python train.py --n_layer=17 --d_model=160 --n_head=5 --n_kv_head=5 --head_dim=32 --d_mlp=512 --vocab_size=8192 --activation="squared_relu" --norm="rmsnorm" --norm_place="pre" --norm_eps=1e-05 --positions="learned" --qk_norm=true --attn_scale=0.205 --bias="none" --tie_embeddings=false --parallel_block=false --extras=["capped logits"] --init="uniform" --init_std_qkv=0.045 --init_std_o=0.0 --init_std_up=0.045 --init_std_down=0.0 --optimizer="adamw" --lr=0.00445 --beta1=0.95 --beta2=0.98 --weight_decay=0.2 --lr_head=0.0285 --warmup_steps=385 --schedule="wsd" --decay_fraction=0.747 --decay_shape="linear" --final_lr_fraction=0.05 --batch_tokens=65536 --seq_len=1024 --doc_mask=true --train_tokens=232400000 --steps=3547 --dataset="wikipedia_en"
Each number is 500 + 25 x the weight over its row's rms, rounded and kept within 0 to 999. Layers, rows and columns count from 0. Numbers have three digits each. The size before them is the row's rms in percent of the matrix's.

# layer 12 MLP up, 512x160, rms 0.0849, rows 115-158, columns 0-159
083:524507518476500495472530498510451495541488525531477570497498543501536477534509470477495491516466543474506497543488491528509485503542497505553494523486519512535504507520481500476501518507502519502503471524546456481477497532480479507511504483540513504493506544511442507488519503477511538510505566474513502473508521472517508537497505523506507490452476476492492547526465527542537526481543471486541463482480469465502491519512475485482525520497509491466439524478513506542494500501541492
095:474512515515495473497527470524482489493520477497487488510516502463491472507517547489483458484538544514507447516544511506512493466522520475505471527525481497488539473544498476464510543484521509521543501516494528515510506477535534506547500514465480528448474473489488486501498551490469530525471522477494507450526501493474462475536519455543441457476496516504489521506510465559491500524539497490570500515490510489485520467492514497473506486535524494459496497510481521500490524505536506
108:497515499490530511475512464540489520497487501545530495501443522502472458524461506511512477548495533483504498520492559506494501472493494518555510529503517489514493515533517536512490493542527511511527478490522496459469484554511482521543462453478480539457509530456489496459499571522494515514510501513528523505521514481477499510491477509488488499523445466523545532510456520533491512490490477491523502468488465499478518483448470514488456495468541521503487522492532486511473495486497524
100:524537550474522474506499475492477492520506510501503509501528502488486503537493501512473496509476491491491507524496492507512526468498494453480543563459488499499474458556490504543507496512519471515493492458507483486524488467505500515555450482484472470463524578496466518483538532500458535495516511453519513470497525484470530469479451502488502496509474482482542501501525524484507493499503477495545505511469474482513532427475492506485474486471527463497497504482552518518471521486510531
107:520509525535501512470584482505464509511485474513495517473508438490511516541499503548505469440508472504414511519530550506430466506487495482486533495501524480507472462500510518516484506504446502511530517512498517518454505493505471501512482517493493485487450517516491486483531536483525505532502509516505483514484499492488492494481466510474522494499533480514517487486513584483528497491518519503565507486495522515467486523455496479522468493496472495487492534515471486513490496481488493
092:540489510534510514481460493494514522493514497500521526507487512520486474542431465482475516498481519510483504516510507529542549454507501469482492488477482484498512470514530536497513484511500560519547494476477514510487506480522500533535474501524470479470521497494511465525485482510484491533507490506477512480515536481505532525458493462477479517484440491453477572494487529527527509530487466489502486489498518539495486444472463510471475521512493459471501532426517522476524511489506513
103:475485533514491528491508487524490498532539462496493522497502478449461500486493535489466474496504510495480527518535516523470546521496495514518484519518492466448503521500474545505530498466463537498531531531500478491470477528541468481518508466477497496476485508507496509443545513496477523521515497514495488544558515489517459510496522483490523497516524518498536495491494491493508534530499517519529514542516495515458420511465488492449485519462463498470429498490493457532510484518485499
081:490471512460537484506521490474498439508501482483479522531500467507479480526518510494509481502525481477498476495526447490489493553454479508479515467510497473468500478441480510459509494485561483519543485486514485513560510569497533504496460520508498518481492552437510531494494534543485493531483479496535473522478493533466484482515501520503469491470507504510481504533535478508495496514514537502523494526512516489468536471490523483516498481502493470519476509485493485488463446475555490
106:495546491518498470521509502495508520445516489514471514489466547502494516485513507540520511448508518530478501468488500511525541472512510477542499507501463487469535497486488515516525521480477515511470476504475510489492466530483461518556476503578465508504488534474441487532473457482461504506479509508512511483524499485525437466507491477472484483510508498468521533451512483518536517507520485526505501505495503466522499457521521509471470528483510491496490541470565521554501515515488479
103:481537549499484488513478500493470511522509476524479507460444452491470541495506532468464457457459531522494477556481491529445514503508498520507484504460502445509517459524480521539496488514480523525516471503502478471511454482485485495486526456515524506490485514499455491483486519495521524537461509515489505496515497491479458494457458521470515473496485500516566527496508480490504512483479492491497465484465507458539472512504488472487476493497489523483477498499540545491505459473533535
095:482501511519472523475525476438519505501509475481506484505533455504546484499475462474507474512505507538458484489500509528478512489527545488520525519474555530503500475463485518458508516509475505500524529509521552503483451535507516545485491485493479468505502487489479461508503554488487491495514492473479486453487565504517439465518472502527508465496497523507511517484502495558467506479489515490505524523526507520512471457493468461463499555565520491502478477496517475485491481484511498
089:537498483497494474500514471480535497486544476553479530512468462523465482502488503527507467514496529493469483513515473438468525505508523499515512488473466505535466487518536494489447491443518534506549467497524496517494490517468528510540498501481526543476491509465494492497480502452450481538523484500512502476487479500492510528455506482499455474504489488498484545509455483544479512486475510503503497501518486436499504489464514507500500476491480455464522515530485502537516471430518515
108:526529503493537577486526499500538480490493470511485511473512517507473507487488475483514470505489456515527463562526487482474532476473522471481522518454472504489456533500502502517511490518540511506500448493513490483529477477501481490497499494484459469527496518475456485435501511498487495550482532509498532489563517500485513519496493513488474509500481469487478496521462483502531460526483470483544490496464527461525485517476483470504525535510484474483518463512518453510454503480548523
094:530496513465502513471492487477482517544499497498486520493499515488512510472519514535496501533485526501490449502469562484460502478475503472492528530464508485490490481537543508500463461523524479490513478538540506475456497478523455464512508489517474428479488519488498530482472476452532529508498517480458520490483545474496532489503467536493482535474455478528504485512484473531518521499507474536522458495494466484504520523472468475508504551525497461477459493460529463524495509481493491
108:485509483481534517518515468504483518527513474501489536497496511511442489481506495526466464463458493470512480497532511521507558480483490517470520513529520491474538522486525506492483487497484507519513503540522507441490455482527529514477500498508472489473516463501504472495504519452492478522524540474546509435517540497477494506483530502500464472470481505505546550507486495541478505495544506532536476508487532464489471493464506514542530450495494449498486502473507527495466504488566498
107:465509482521450518503550491481509509543533442496466523487514524495491481504499472480504486468482549521466482515527476549524479474489481496490510474539509480512501443483500539472492473499466477547522476493538544486498497531510534486500456505520495521530471508451474483514499495462496528534505471501504465455493499512520496498501522465470483481474500516473510532476471483545508532508499505512484504459486469485530525512514510473505480533494493496459472511508522476519487467447555547
098:481506499504491520514497459495426482486485499572483537541514496522489512581507493512510476461516497519529532516480517477489532492481479514497495537473527541526473453528523489476496497495505539514544506512500483514498473537522499503568447493495516556477483525522484507472518495521474498516493520512484500442523479514498481460499467503504462520503551501503488509475513521485540501517488498538550502489471503495507508524475506484531477482527516524496528521466511533499498518481542474
095:563495487488490504504496505452545482467515525510486491493443468496483468530488514552562504481493516537478539521503503453525546507483549478485498510500465474503505522510518484507502468493450515503497482516481466477485499462490506507517517466507526540496507476487467499498526534479501503507512484519500501505509561485516513449483475544475501514504474503502516518493462496490513505517518468547519510468491496478540483472471473451453509530511469475478496478464527510529463516474475559
114:500536503476476531507520511452489491545470483502498516502488508493497464469520531459522469438499492509464473533521534525512481513520490499464513475499498500491537455482517502502480489515497514493489503494490544459522493488481498511458525453517552513458448553542471502487527528538523471517500507514479514517493542531510474514535498461501544481454507514493501512459526542478492532557483516532513462507521514460517467525482470495487467503496532521517468537507477497524513508476490499
084:512476500507487515493536494526501501537483492512497516481529511493521495542489488524530495485456497508508514517506513499544538464505482540500556520482484482459469501500509516526496498491465519560513494532526471471512473518504455514556486471551532528487493525540453503495470488491510514526538566472484506514534488447476491490503477481494508517498517510501528518502513504486530540554510493521550514472508507477465540486482531524508431515503487493473477534498488488470518556490470522
099:470489487496506488474537500520508486555500481545480520464515478494476463521483523516498439486512524520528481483541543496505505513505505550521477488485485461523506446496527517490473496472472488537539471478487468503463471522507505516543533487517507521480508478483486519456530542496510504552511545525509539436471512488525519467466518522448495507475499492538520521492509536497528486547497437512487531487504489478482508474502506479535489518494476517511520481486533501518501539467483517
095:504528508491511548507494488491463526508500465545483541505534540492509494496483493500473524510508504490504442488455490489489472491486483497490508475488523481490458500471530519451500449518567489500500477496527553508512520519505484502524467465518501533484530478494473475486529483442483543497495520539547552490504526545504480510483542525469448504489480461500494522512526464517511501502522472519500529458493505453514504489500539489483470533506455484491472496475487450519471481512514528
117:494535493529512582492507472519485501535501502500479521500498500515481507492478447534522487516500462485493451524475554486470540515490455498491513524463500458499519509507511522473506462496530493481515459519514517458473522563474509538502526498461483484447439507490475484452504498471496496527501519507537539532543516510515490470464493530530516517537458495516470510512519494511508514518502461500520489528460483505494469508480492537505459548489491457520488515505510492518481477485507508
107:538496512527492510462535481497492489527517461522492528516461486527494492493481503507462476474553486528483476502536511509504514531509512507514499451517498490482498476456489520483480476501464522517495511491506504480473483483448516564517433533537440502513509486523521496517506529484527485525529474543532519506553545461485467496466511519468531516467507490498527539451498531530496471536509480532515535462515515495480497493467499501489478524516514478493463560485532519479476482512512505
119:528512496479491499489550449498493490452483503509496553530511502528478488531510510493523469493516459513506497568515527449510490476498509497541522524464501474480474468529490497523488496479529510530519475534483511486496488513491489519539492468506506534485496529511461504446542526508483543520462508508486534493552536531470515470529472541535468520480519468494473537514513525507513477563519468536542481520440481470513532499503493506505509513547494507464505514518495488506494509498487477
102:503525514538468519511501501510522480493507506529501486534496468483487476484504494548496480509516495484492433524521534481452502463491475517545485551484530483503461480528492482550516492519494489480493505495485502513478488533524544534536498463478502505468493485454477512430514479530477493558494520523520538495511500517467474472538530516536461519477500458520519514499484482486495483509496508495524484484453551511465486474476530502528523479496503467504506490469503516512483561441521517
083:468465461512521477532535436470491477449491511513461483487513503500491463470522515472538496478486462438511507508518548461506472489446525492496539494483535513493476531486491506481528541480484477470471494473468528504524501487458515589511516498465504524480476544523492513470511490504485496515507505525519486487506508477485489501517489521470472549495486466503498503484517515505509521515545528485526468493467518501478502551507517518511489511525488480496499483546528500569487473503491491
101:475525503506487517467548490517476497487539475480451529512487534486533514463516502514475486478496508503457471513508549499438474504494498526522477511451482447495438504513477539478448509495480500502476474460503537454500514526531520511500510485500484523449494459487503476495474511516509519498494502504529488486555515481487509502508464461483472496493463479508466518501496502485523485540482513521513453527455480471446507457487492505509484518466504522477486495466538533506467489490464459
102:476510512451464532484510484480470499487510509514521480488506543483489523450487498493475504477464532502529508528547490461473541483506472520506476516480491541451481493527483523525506502506511526507525501473519490472512499508513512518478536442526539476447534468445467499488501467491530548517527549528535520481478515497473431528528540546484468505440475498535522544501494488545466493517527506506497502521510515503515496493491537505498501513490528496506515518511482507498476499530526521
114:496489494497483480474485466501472486505515487536520515524482478474478524481473503475510464455505469509502469524497506487522509465450497476476479467496563508490530473474499534473463477496474524495501494483484513502496508506500522475529497481495433505489484486481477474483470487528511470544492507547545505448543530492456450454474485552461469508499472494530496514517550495476489486513540511500500527499494513510479505501432550497545491485504533554502520531517502475509479531482504505
084:512497498484451508529496494495495509524488493502487500483556499517524491496496489514540509506549460445493486468492520489474469483443538475501533488484545515489482533483479457473496500513512481502527551517469545493527463550500484480507497472473533501505494520520477525497549524483499497508459500498447469493489472521501487456515500493518506467480553504516518501472521495491547513468508527508532507495533509481528513514510535467552523482530458530504553502556476501501460504459499497
086:494491460536517531507537454487461513496513461495506496503518467453472520504517532456487517539531527542520506503507522493511499470513481513507493516488523528513461530503503484500528495525539553512470543470516521471480453499519476500528478500535481502502470510518463462519502546522516484505476489501502527472545527512515473490505448534525496512513509520554531488497483526488520457537504504484524452507520541466468485494452545492517515444511484504476504503537479493513510484488514449
086:446494521492535513518519508516510516512517475502494577542522506529515480508488549512518513510509469504491485479536557507488509523482500498513536515474531501500512470511452483486480527487449517489501482504486531497509478505498453544497493484468528450455492447465503504517560502539507489557478519511487504532509492532475499497461500449477507522507529446523458470496459519474467483488487472514522517510515503472506538513492505472519487513520512449520499460489509496487480495456512516
105:493525496477457512483503495524475531518516467518498515514527475485505462488481487458454487539468520518489470512554504502492518487491472448493528436466542532514476517505480521459531489500504474535498490509534527513485517526534508513560519479510499484507473449480491475467519487510524536557530549505495505500506532529478471522500530508504464507502478487480518536446472492507475515483503497538539473459443525502494505511516498485488506478536507474493502506472458491495510487537524540
106:456505470488487528487538473497499494506502476499511497473491511487427531498496519499514530457459497503489453574496492503446517505478472519496504506525480463472514489461507507510493470511519549503520500502516527490492502511516524496513510494490484469441513481457498504466495474479535491516500518530551487493512570538492463473514479516510493515472472487527518530499513457524514463497530509531526463492494486495519475508496546533463530533492490485488486535544491496482489531456561508
118:540531499492504491506533505487555484545490527507462561537485501479509485521501461510518448476500468505496525530518522459501532515468478486501518529502495478465525515505472504503528475494561515508532471467481522468488498510487469506502501475453537473488521528525495503443504501507464480583487509526552529474515544511488492476508510486481539497489476490495519516506499480503500489509485483509518481482456484466523517510465509507527472467543530472470488529486547462513478511505524523
088:537537506493526483470528499506454491544497512540538503508460527441494510479500558525489486490475528495460508530539467503456495550494457537491497539494534493483522450527511560482484490468467508480474479501503522469458488506502503547491482452484483487495485518495513489462480518517520517476472498486519521477501477492501453530481517501478494481467517499543460492494485492517508494508502467532498470477455496475504499464484515458465465523491539466462490490465506521522501506520481480
097:541512482488512496455518496458461499496503482513500526493492486475511518508508502461477466465546535490484522524532464535503535553484488499576448516471508469491521502489477540464496481514493539491484489544499478508487489500479488494474472453521468497512492475512487502498495501509498503503501514556513479509499533457496456478497526508509490545534471472572522522494468532510485539486531508485542502513477487470463510458467499494504495554476503477474475502464509501512521550471501508
099:501521473499507530488493489509462491471583525503502514522505529466470529477470493506495457458481489484504464515460526469499488513520511479499495501433492502504481515518456529533531519528555505528509486506561523493455494514509508543543520481492484503462482529493511527440503507496497474509460500477508496482550514487522529487481503507505467536481474445532476513497495526498483527517478478528513514501462508488496514447520457493531478503563478473510477472507493478506481496514504512
097:484530502509496509471495469475509484529520497470500543480503501468459526528514513510470462475465513499455493501493520502417553517518543518496495553449462488473532506531459542484472490492478534494511490537485517473451500522513480533511473522508487513495473486522487494486508441556444522523529515540477506488536512473507499477468496482442489502463497495512538514533497516505537534495468512501522484486514474496510481472492479485532461496500471496506477501502515523520516498493474513
095:521478512524500566561510506482507435477501504505518490509507485489471471500529491514507460501477495475489468535506555520534511523497492540510511454512488503496492489466519500509476490472544470524476545515505509467511440552515472515529500460500484520504482509482451494478508502519489491524477500481497462522485512507473500496502466531464528508494544501512477546460532516493520505526504448501507493476478520499486472507493493512512408489494514475512485535529471481522513459460505519
108:527504505485527575458489450470488505491491483482477519518489487497443496472480522513452498481516517527516498517524508521496526486518476500512545512453461483468470490499518539493428452480483506540522516461484522455473487457528498516546490490542491480521553532488506470497534491500496522524528561506489517534500514521505456483446506534486471506489461502481510553485535494494488493492488506504510473503469505461506505477497493531502496487521505497503468464524506503468487481490508503
099:499459477494474497479556493504524470510502515512491532533513516522506453480466515545544445513502492455497505482520527491472497478486499528469458464541545512483489492498482513514491462465500522521538496525502498529511497522503519570506497514529507511476536515512477500483535519512452513534485526503491514470487530449471504456506509512486486512466480516533496523489501486471512502537490491494544536483516535440516539488511479487518461492531462526478534517533499525461516513461519473
084:502475467495530512472515469507496470522529490519489530540457536522520510498480509474510486484519509499494488542487562492452518518542526463445503525437496502518453504498477466509499537524501494492532468498524539519478498508511492488528479485461506527488535521511473501501500487492497494506474565502487529487484501479532495482458471498527512509529478496498467508501454476552492483514491539469506503506525516454480536509494495449446459525486515491474520531488485531537460541503492529
# layer 12 MLP down (transposed), 512x160, rms 0.0793, rows 115-158, columns 0-159
083:485458500544507468531488545551492486497505497498501494524520499516511515502503544478486508493499479480516504464511498498482478496504509505487487479509454522515495493514495469475492501476485499463486541501533477462491498464509501472488480559483585520504554495506507495536495475494505485459460483484496454498504488503485557525479495519473504523542506524517522492507515473442499479501512514462496511534515474500483490519495490552529517469455503530523530452526510491428577496519513494
095:485537486519514532511495492453502517492507509545528482527528494509524450495478508504508468487474492514546502490494488451554523552489477486473522491517524509468469553553509497452516515532530485519484472481455479513507476479510536494484507516475521474510501488508569499489504475438483492539528498524523536494526500486464507546516522496497506504524478538544490489518511499471546452488488503463502491518503519480491472490506499491479543490515493525506474492537475505500552491487480558
114:521500514467505504521490534512499522503474467496455541494496506535536488480489475501502499481492479511508447509513481483519462482486535498495497458524534469524479551469519502468493493487486503500488487487488506499556512482459485492482524535531529522484481530554503477497515492526465532529481516502496470515466431511483552465508465477490504551496475537492504544524467456495501532508481485469512467462497493499550499517512509514504526519473525514518550471542493561506540514527483504
101:465447459494423494492492460493491515497515561486465523554511477505528511498487506524514470536555499493457528493487513496544500515470568527533522483471454512517478449507530492522497530517499506484487504500494473513529521455532487535464460518527532521508494525496526477516524510500507552512534516496466522523482515498524493554502533508468508477507494494505515505505508492518482491502516516511514518476471506501485488473504494476498496520539544540499466509515520508457518459500523527
108:466454540501477494532518501514532516446488515498491428512491477464492470516505487472505529488479503485525485568523491505526499481521495491521509541494549497495495556501529474517541499521516491506560512469515489518495520517488538538498477484480484492528562524484470504450541481458511543541515486487501524489498445501515477484526495511477478470499484468512503483486537513497459481510446459525525504467504542504498499515498456517500529493494517496503499483507488478505534477515482532
090:495475524437452501515504504513534509500489465518495495493530466467476459468525479491531494535459489457486506505487500507488472509494501532459506533461477508524519497509451429504514494516491472516491537544522532505485497528481481490490461529534521528497480505475500514497502512490491504549461504495486497532471469547537487457503479498453512475522536484546518463499453490495479454477472507521555530520511490464485495503472484481490462510502478517493534455496499494481506456519513483
109:486494521518510484487484475523470476519509503496489507501555531498500540507513456531487469484493499493541479514516497506498499472514517529504459481521476502531501460517493474533495483497504501527546480498518510485531496496497531425450520464503480539473503518497496514489477501469464531512503484461455478500487523481487503544494542493547532474492492465479504538548518515538514520490516527478495515495513507515493468538481498481463486497526503444513486545523421486535522491563485538
085:497538475521458502518532529520526458486487516541518456512498485493466488522489551460482472513500486486452481494509532493516489459491488500530514500457529537482561504512485499525539493515485560518504510508516531477488511472500498503470530486454486517477507486467501519483502490483531492474498523478491494496504515467482514470523515550481511535502527529501510472449494480438520549475542461487521471475505494464521475514517509517498477533488498528494505496517512536557525557485467524
095:473519524505517478495455514503502461518481526484526462518457497525532525477512523496488510516509448517532499501473470534552524479509511472490506495500510517559486495497519526525479506477454467479508483460488522504495473500518484476486497516494475554490487520530508465493466506543472491483481522491489503484549554519504489518502461504524531487429461527500469519523454462515473528518472508517478508493545496496461467518549489541472488499498523497464495492515553454503493524507472474
102:533452502461532511522493490485470494486525485492468512520543527525517460495502455515523544541523458465472511477498484488487531505483517467484510549501502512473473517488524489466484479538513495524495456498510516522463497486531518492560480523462518500470524491476483516489478473523500467483536539450479504455485464492535495477522535499547514494494514482505453495555486477477491479472497471474496530470490526534479498485473494499547518505496526461473556474490506509527466489484503496
089:478512521487486464525523525489465487483530534499517522496500531505491473493507503509513515497488493494492531477557522457533491509438462492483510514504460508514487509507487502528491466521475514515546481531536484490528447494500511440535478464504482460491485498477509481511523484458541515534505465494514487554501434510484491473499531522508513539512436508520514499486497488473518522481524452551532516540463505515546520487482521527513520445503507500515485500542504504512536497487542496
099:537539481495452462540441531516478505483519520479544468516499516524505494495535465486478515516489486462492526554501483547526509506488476504485524507524500509485488532472485469501515508515506499459530528487481475542519492466457472427494516502517525517493538522494502474490460485513529496505531472486459472513543492493480496499536466515556516551489507520495496525548523503483481492471515526513497489513517504522504466501525507506480537525431552461515501519480473502479509508509507507
112:517539525535506509544501520514516472473518481479520530496485447497475495510448479496544489480470500469469489493535464489522474488479477463472500527515501479489483485457495518496471477530480509498511507495501488545527469498456481508533526474462500497487471552501517515499497502542521535519507486507445536488466540525517510494489500493516497521475505526479489464484476499524469519492544489494448523510481442486479435486480505510470453466533487519467494538485481517500553461478480499
098:474514499492493530476521481463515487522572557503501452505482463521478487510537479475508487505468556503496495519530446544482476508510455544474514509512514513494506492484502452520510538468500542478529494491508468500484485487508538464488497473466531488509518519474496515504546545479522450470472497536511508497486564527512493480525524556532499518494491496485462478487485513460515519489497484483486482501525502497448483534519509519525492507518518493540490495519514508492475552466476510
123:520460522487470529530456523492493540486503466519497504520520513483521468510526503524495498457499511512453489472464481511504483524540494456495490476505482451502469472477503528484480473531495497541492482526448449533511503523495477492491488539504471477509473528534475476544531524534475502525542521490455472493506495524525549509483490498442493496464511501470471469493507527464485477506494463504477452491469469477501497545533454534464516490501469527491499469515498546492515508501526515
113:535539515508511513452500509539450506514478516502520451443488483504494543478503526553494528448466505508551472541494463498508493485537507478532522499487509484561495508495500494531514560454490472434472535493460480464530519475502477467489527487513507457467518489528557472515501522515520454467513517495543492462501483477473508485490485512505489489496488501528502503534496472484488499542522484481518510486536514480508512474497476507484500523519529520495526493497483512535474513525505507
099:470520496477496514554498466521487513539492473484465472479524506478517489481553499508511498507497493474500451456516487508474502505475457470486477493503514481504474502497479433476507522505479515494495488486498475473503479442501503546462502537531512466511486511496512493531468461496515511472497452508504496487459473508558460551517461485463537536539519499542509494515477512523499510516495500485484491466518519474529472478486503513543519485475486521551531480557473480551488534508516526
094:538508505501486489513516521478477496504483509512521507490521518488545505451540536506437492471525473474524527538496501528471534526538543503489534523504503538537484504501526549505521531491498508472456518501482536480537471464503534510461499499519486466502482483492465527545522455529519489504495473531497458538488482487517446520525496487506524504535454507550501506475517476539520461503477488527537491476528524499495485503488527514504530515472532503476475479559533487508498515486508543
105:533530528480496523541506499508505483463461511523488477506524490480505499523518493494559480469462493463524468549496531504487421525511486528483488464509480490475543514506531465533460489491509493523475445528539483478501530508499485502475537500504499484523464498453476447507509504508538500537531519501487503542504500552482535515469513535454493518485524456525485483510471504481468510516478531481488486471547494490532466501507478505524494467491515530504509481487503519487534506454507471
086:491480490535481470505521498502491580520553465544497495491525490487472479518529494505501481510509524487500530512476520520468510493498489510506510461483503513481533443487486511514485486509469499503518463470536494520484460498519525469539477512496460493555485488416460560546536546519507527493508499491469510532506535509502516490461500527511521491502502523512511540456497520535539505477502500484487454495495528498518495549499491504550491504493446488484485495495516541519517482509533505
104:501503490510517529518513486471560486469486514485525496503489488517508494507492484455460476470477471491565524503480480471539498509500519531517509461537532512475514530503452486503539513506531466493500514532558453515543503498482455498530528514492470509521523505544438476490459519496505525525512508465542504506471532545461491436471451498482502481541515527484500459521482515497496516502510525494503482481489495497521518506514509506500485518457520476533501534488489528454538499521478516
096:488492505439507483499545498465489536536494494499501532501470493473500521505502497526541494507514519475477506469489511506467514524542505538483493475527461530493496522551489469531496518479516488504513508493449474468481458469496503501522486475542457499535512514483486551531543457556487483445555470507527500542515505512516522532460484450503531480493510489454474505477538493491562486456494519509508503531500524498482479442503520515489524496501506518481498540468501500507513494500495497
112:503476486506515457481471496496511521500529551492510498491469455515486443471458519474455478481504477465485475492516524521548493534497535520552498519513462504515472489500498491510514519463464491486503481457470497498519508483489484462500492510560501496535525539501523510556483504471495481502520488536466498471500480538471558513487491480519505430494515499490490452535525508479499520506445508485488498512520464487538484529470497545464549492513520490508509516498448496497507535505519508
110:499482502457507473486493494473511514479465535510469528516567472481481489510498494452511460531502467504493502487459509519476454533513481487505557510455547494514513544505481509495480524492504559520510531525526491494514489509508497503473529507474496439550497502501512535510461564510519515574530518508494438516507503530517527486464487496510519502458481514511523511535508488493541486480510503484497453463498498489499488503502486522531514487489476501468533486462459504510505533511465490
125:509533511543509521468500491528491519563489439491513513505479473545477541506463487503560514419501503527481470495483444485504471494487519525501484534484486523475526431493506493520498497513521510498522489454512500499519488519510501516523482528482484512503511548547501495463502452463463556531493507535482496488478480463446479503496525497493504496506490544520463495495502496497495528470515456534499506489478521505507516520505460485500480490529526505477505496544531487467485516523527481
126:515543475531536493532532554480496502507483459501535434508502491486444495488504477552500464493453464471474496510518552532501495468520481505489500483513460495479516464460550427476483524500512534492510500513505537484515484478470493469523548491504493508564505531489511488491522513551528502509512533515545516486495492491467507507515474524480480485470488506492471522485485508520485538523500492506487499475518490518501447529470497512500497505461522466501497532529489483515542502493466517
085:515511509516520469446493487514491505510493508494503503505466507521508511529471486519462491490520504519534491499507507492462468471509496493503460485484509528486537522517485512513510488495504530542501506466543505488440520522471480501541486514521494480498528470514494487485476488469506497509487535527523532506566515526474551546482519523522470532517446553483532527427526486532504506508526503462513494483535531461523492514525476464471514467505471535507472514461467516470478503502558546
097:489505494509500503510454500526461525456474562505519491488493512487497458477478514477477540476483520515492533509472533476504436483498485539503448519551494509463513462525483468493536522483517466501494491539471495516530504491540486492532491477525548495526482503484455530544500513489478527504498480476445526492448536524521508526500476507547519493491504512513508514479485488479503524502483522540496542516503512534538500529503511534504499523502556501481474447505509517488508454466485469
099:514510466527501501477481513469487464459499528567534511492491485528500472509513469515475498521478485487491507522504468534520484484533458470516499473528525514480548484501491507481495509500508440522496543534491453481496530557493484469507498510527462488526502524481479523495520533540491469572524478501485494507526506501553506490503497483480522528478483479525484526511520522526489520518437461521480506512517466483497454531525497525461503475479469486452500536489467503496473521452514486
113:507543505493509494528462485499531487483488512544526494513533473472477502501498504523516553498518513499500474486465517510446481480510512469506489540487479497482538531518474486471482528434502546537506495511482494508521476482478488505520456489496514525501487539473488450540515486502507456512488499439522486560496494522581540495506480506526542505497512509489515503463491495530493492456500486487518501482477487473517499498534453464502514494569469505506492484491497497554495488506458464
076:475524519533534485455509506500504532462529509492479534508458506514505529506483530484517487482463512543504531502501532487504562526532505480505505503519501487521479500508494540558523497476506525508523487488537465459488499458497486510496514499537463525523475490521480492490488523501482509522536521496534524515515592485520500517478461498522497527458454502463482539506487458523442522521527516496478513508513491525463497481488505543469491509491534493478457532468521466555508503519503519
084:513495497473536549539544472501468514466500527501531510504486503480481456496494545485530549459495496482476444490547526545528438528490546494493508521503489498462518515502485485518495520493461500538515482464486500494530479520496481474475533470471470480494520517515482497521515458506460504440487497476518489476465501502527518523532547522529515467532482519508510501459528513503521524453488481499478504502484503513494495480485509506515502505459451501515514481458479494440470490528466522
091:471485500506497492533488523514501455470465508491489473507504527501491521475524458461454557510500467478494534554531517515490489456488487480510494512485466509521497499494448504497512520492490467481441522527474523547537499490544520491527516495510499482531548506506521445519464452488510460542481441513486521566528498490462475510501495493448519512537512470534504536488529507484491505499462495528522470502475494504458499492515521487528493532496509481505509508497475538463488512477494498
105:486510481529490495521508508517559501520501495522505494495470524550467516482484462490471561477529482525510497522506467521484494543525576466534500468502542467522480489449489471474477492517523506482489489504487530511533463491497476534439518505519494515504475464536479529478518547493490463510467502502522532482530512484452479483518450511499513487491480526522452522502499498482463490487538465462526498525487506483507453468522484502489530516522532521491508490470479495507474507545500470
109:452543491510531486499507528456486489462527477547469474523524491501456533483521484497504508497491503498528519471475470511514550512506467489530510462522505500513502496476495519523486485520495483521540500528474456422492511508518518499499511512512530495490473556500538516552511462547499458560507470483528504465506469457485503480508465495492504486515484525457483528493517489505518533459513470492506520502498510480557493495532513500489528504488506536505511496486464551470555504537512505
121:481519533526517530487517500455495461488510484515526496526446530472522516488530475474504545491509461539478535517498427454491513474508539513518517500474504529508499501503526505486547518472460507520534494531563491533463487466478509505515530515526473532496517497532515500456498516491517518476521485517489458531530483516522506545474545469472505472455485536530491516520504480490547487509468494561521500490511489505464507481500505457526499485477504479486495498522474485519521511539522475
075:491512484505486507502494516559536482484491521469524473510439497541497475495485514488494496460493498501537514561502512499506501453488557522508500518509504512524500494496482482518510461494486502508459533484498516510526495495499491522490531491499506489522521484502521520451467475481530472333502524497498522522506473516469521494510482515520488464469536526514530482518491486482497493522487515484501508524483528491502499495486494469518502479470499485514536511476473453524514504489495522
094:495489512519488481499496553508538470452489536542470499491480520478498526538475476472479517514470473526457510485490495500549452499467505502448505540480506531486494514497485531507505455505503503539454530517507511520488504512470490509444514541520496489513465496476533534503504494523502456477516481512491526498471506532522475464494439503510475497513532495467491449484490502510520438521470483510492455479516469494528486541543488523478513463532498508511447517484487499521521503455494526
093:441451476520468469521515559491530486502472469483487509491532489485510556455514527504526480516521506450502490517534502508490521482471495512510529482518501518485483501486483486481434504476436518533530485510501503500463509456518504513517510460491474486490544506515504478500470506504506532448480501502465461522505567499520459536519483472498522450501498550511534478509466518512520493498526497521515492502514455512485489467538453489485534496500490493536508515484506518498508514484527454
095:444454482545489499490511496526470509479488500456480508543519515513496479520533506478500491488494505489489508529533476521518443552519507515529525535499499512526482509468507547505492529505517532475501477503487457527508506542526492461480451488546504499512503542489528510514522498487513519492516528530501476490572457474491540524521507512502495497493500509486445464486519509515493488498440520501463533500449505518504464528475520524527516516490504519511524512517527497433511500465553524
096:495505446460517493512483423503494541514526511520483492515493473532498494514491498475484502534534531489509521443501485504426487553469480484505511508499510477506500501499534529509473485519501548504517501499527490503479499483523492545480492486484460487514526485518535537515517514476481480479519442501510486521489502488513548495498537497440504507479493516498511465492460511524514510499524499453505486490496515526462559510500530492532492466549468507506505474463511474511449440544501514
104:480457518497490540528514503476497521499510474496524471535457501539531501498509518514524526489452502449465502475516496525463508514505472544541477480514527455485512470505442475494497523529503472490521534534487530489527474508483502501528487478500475481513506497549453532472483525466458535506477475446511515500517507490479554493553502469492503522510486495493510472541514464546476530486481473489487507536457478496509534514516466517482555487504504555523516515479518492490492514528490478
096:455507475505504463478488530519493491498492477515493502496498457492494499510451527474506488473509497447523531549507503483527477485526464504491531502470512510511523489503503532477529525521533459472504490497486438545481542466505487478495514530488484512460523512469538448527495482459531484557467492530504485535529508534486507493527472549476517523518494496459509482488545472528475531499529497508494480485471491534483461517531518526450555498512485485502506504458505537479513521481459509
087:489508493520424488573489542507512482459491487488483476471491492506513497458578493467451490522455491473493541527522489523509507468459499509500486534514431499485495528477503496504506458520507485434506525514517494491492537474533490487482498522493531503531497493491535496494466458502509524498513464464481472525506474495494521467528482522530521489486488524545501528521486483461492477512499520475497503501479512541508446433501510504522475473500486514502478496473519485483495489505518481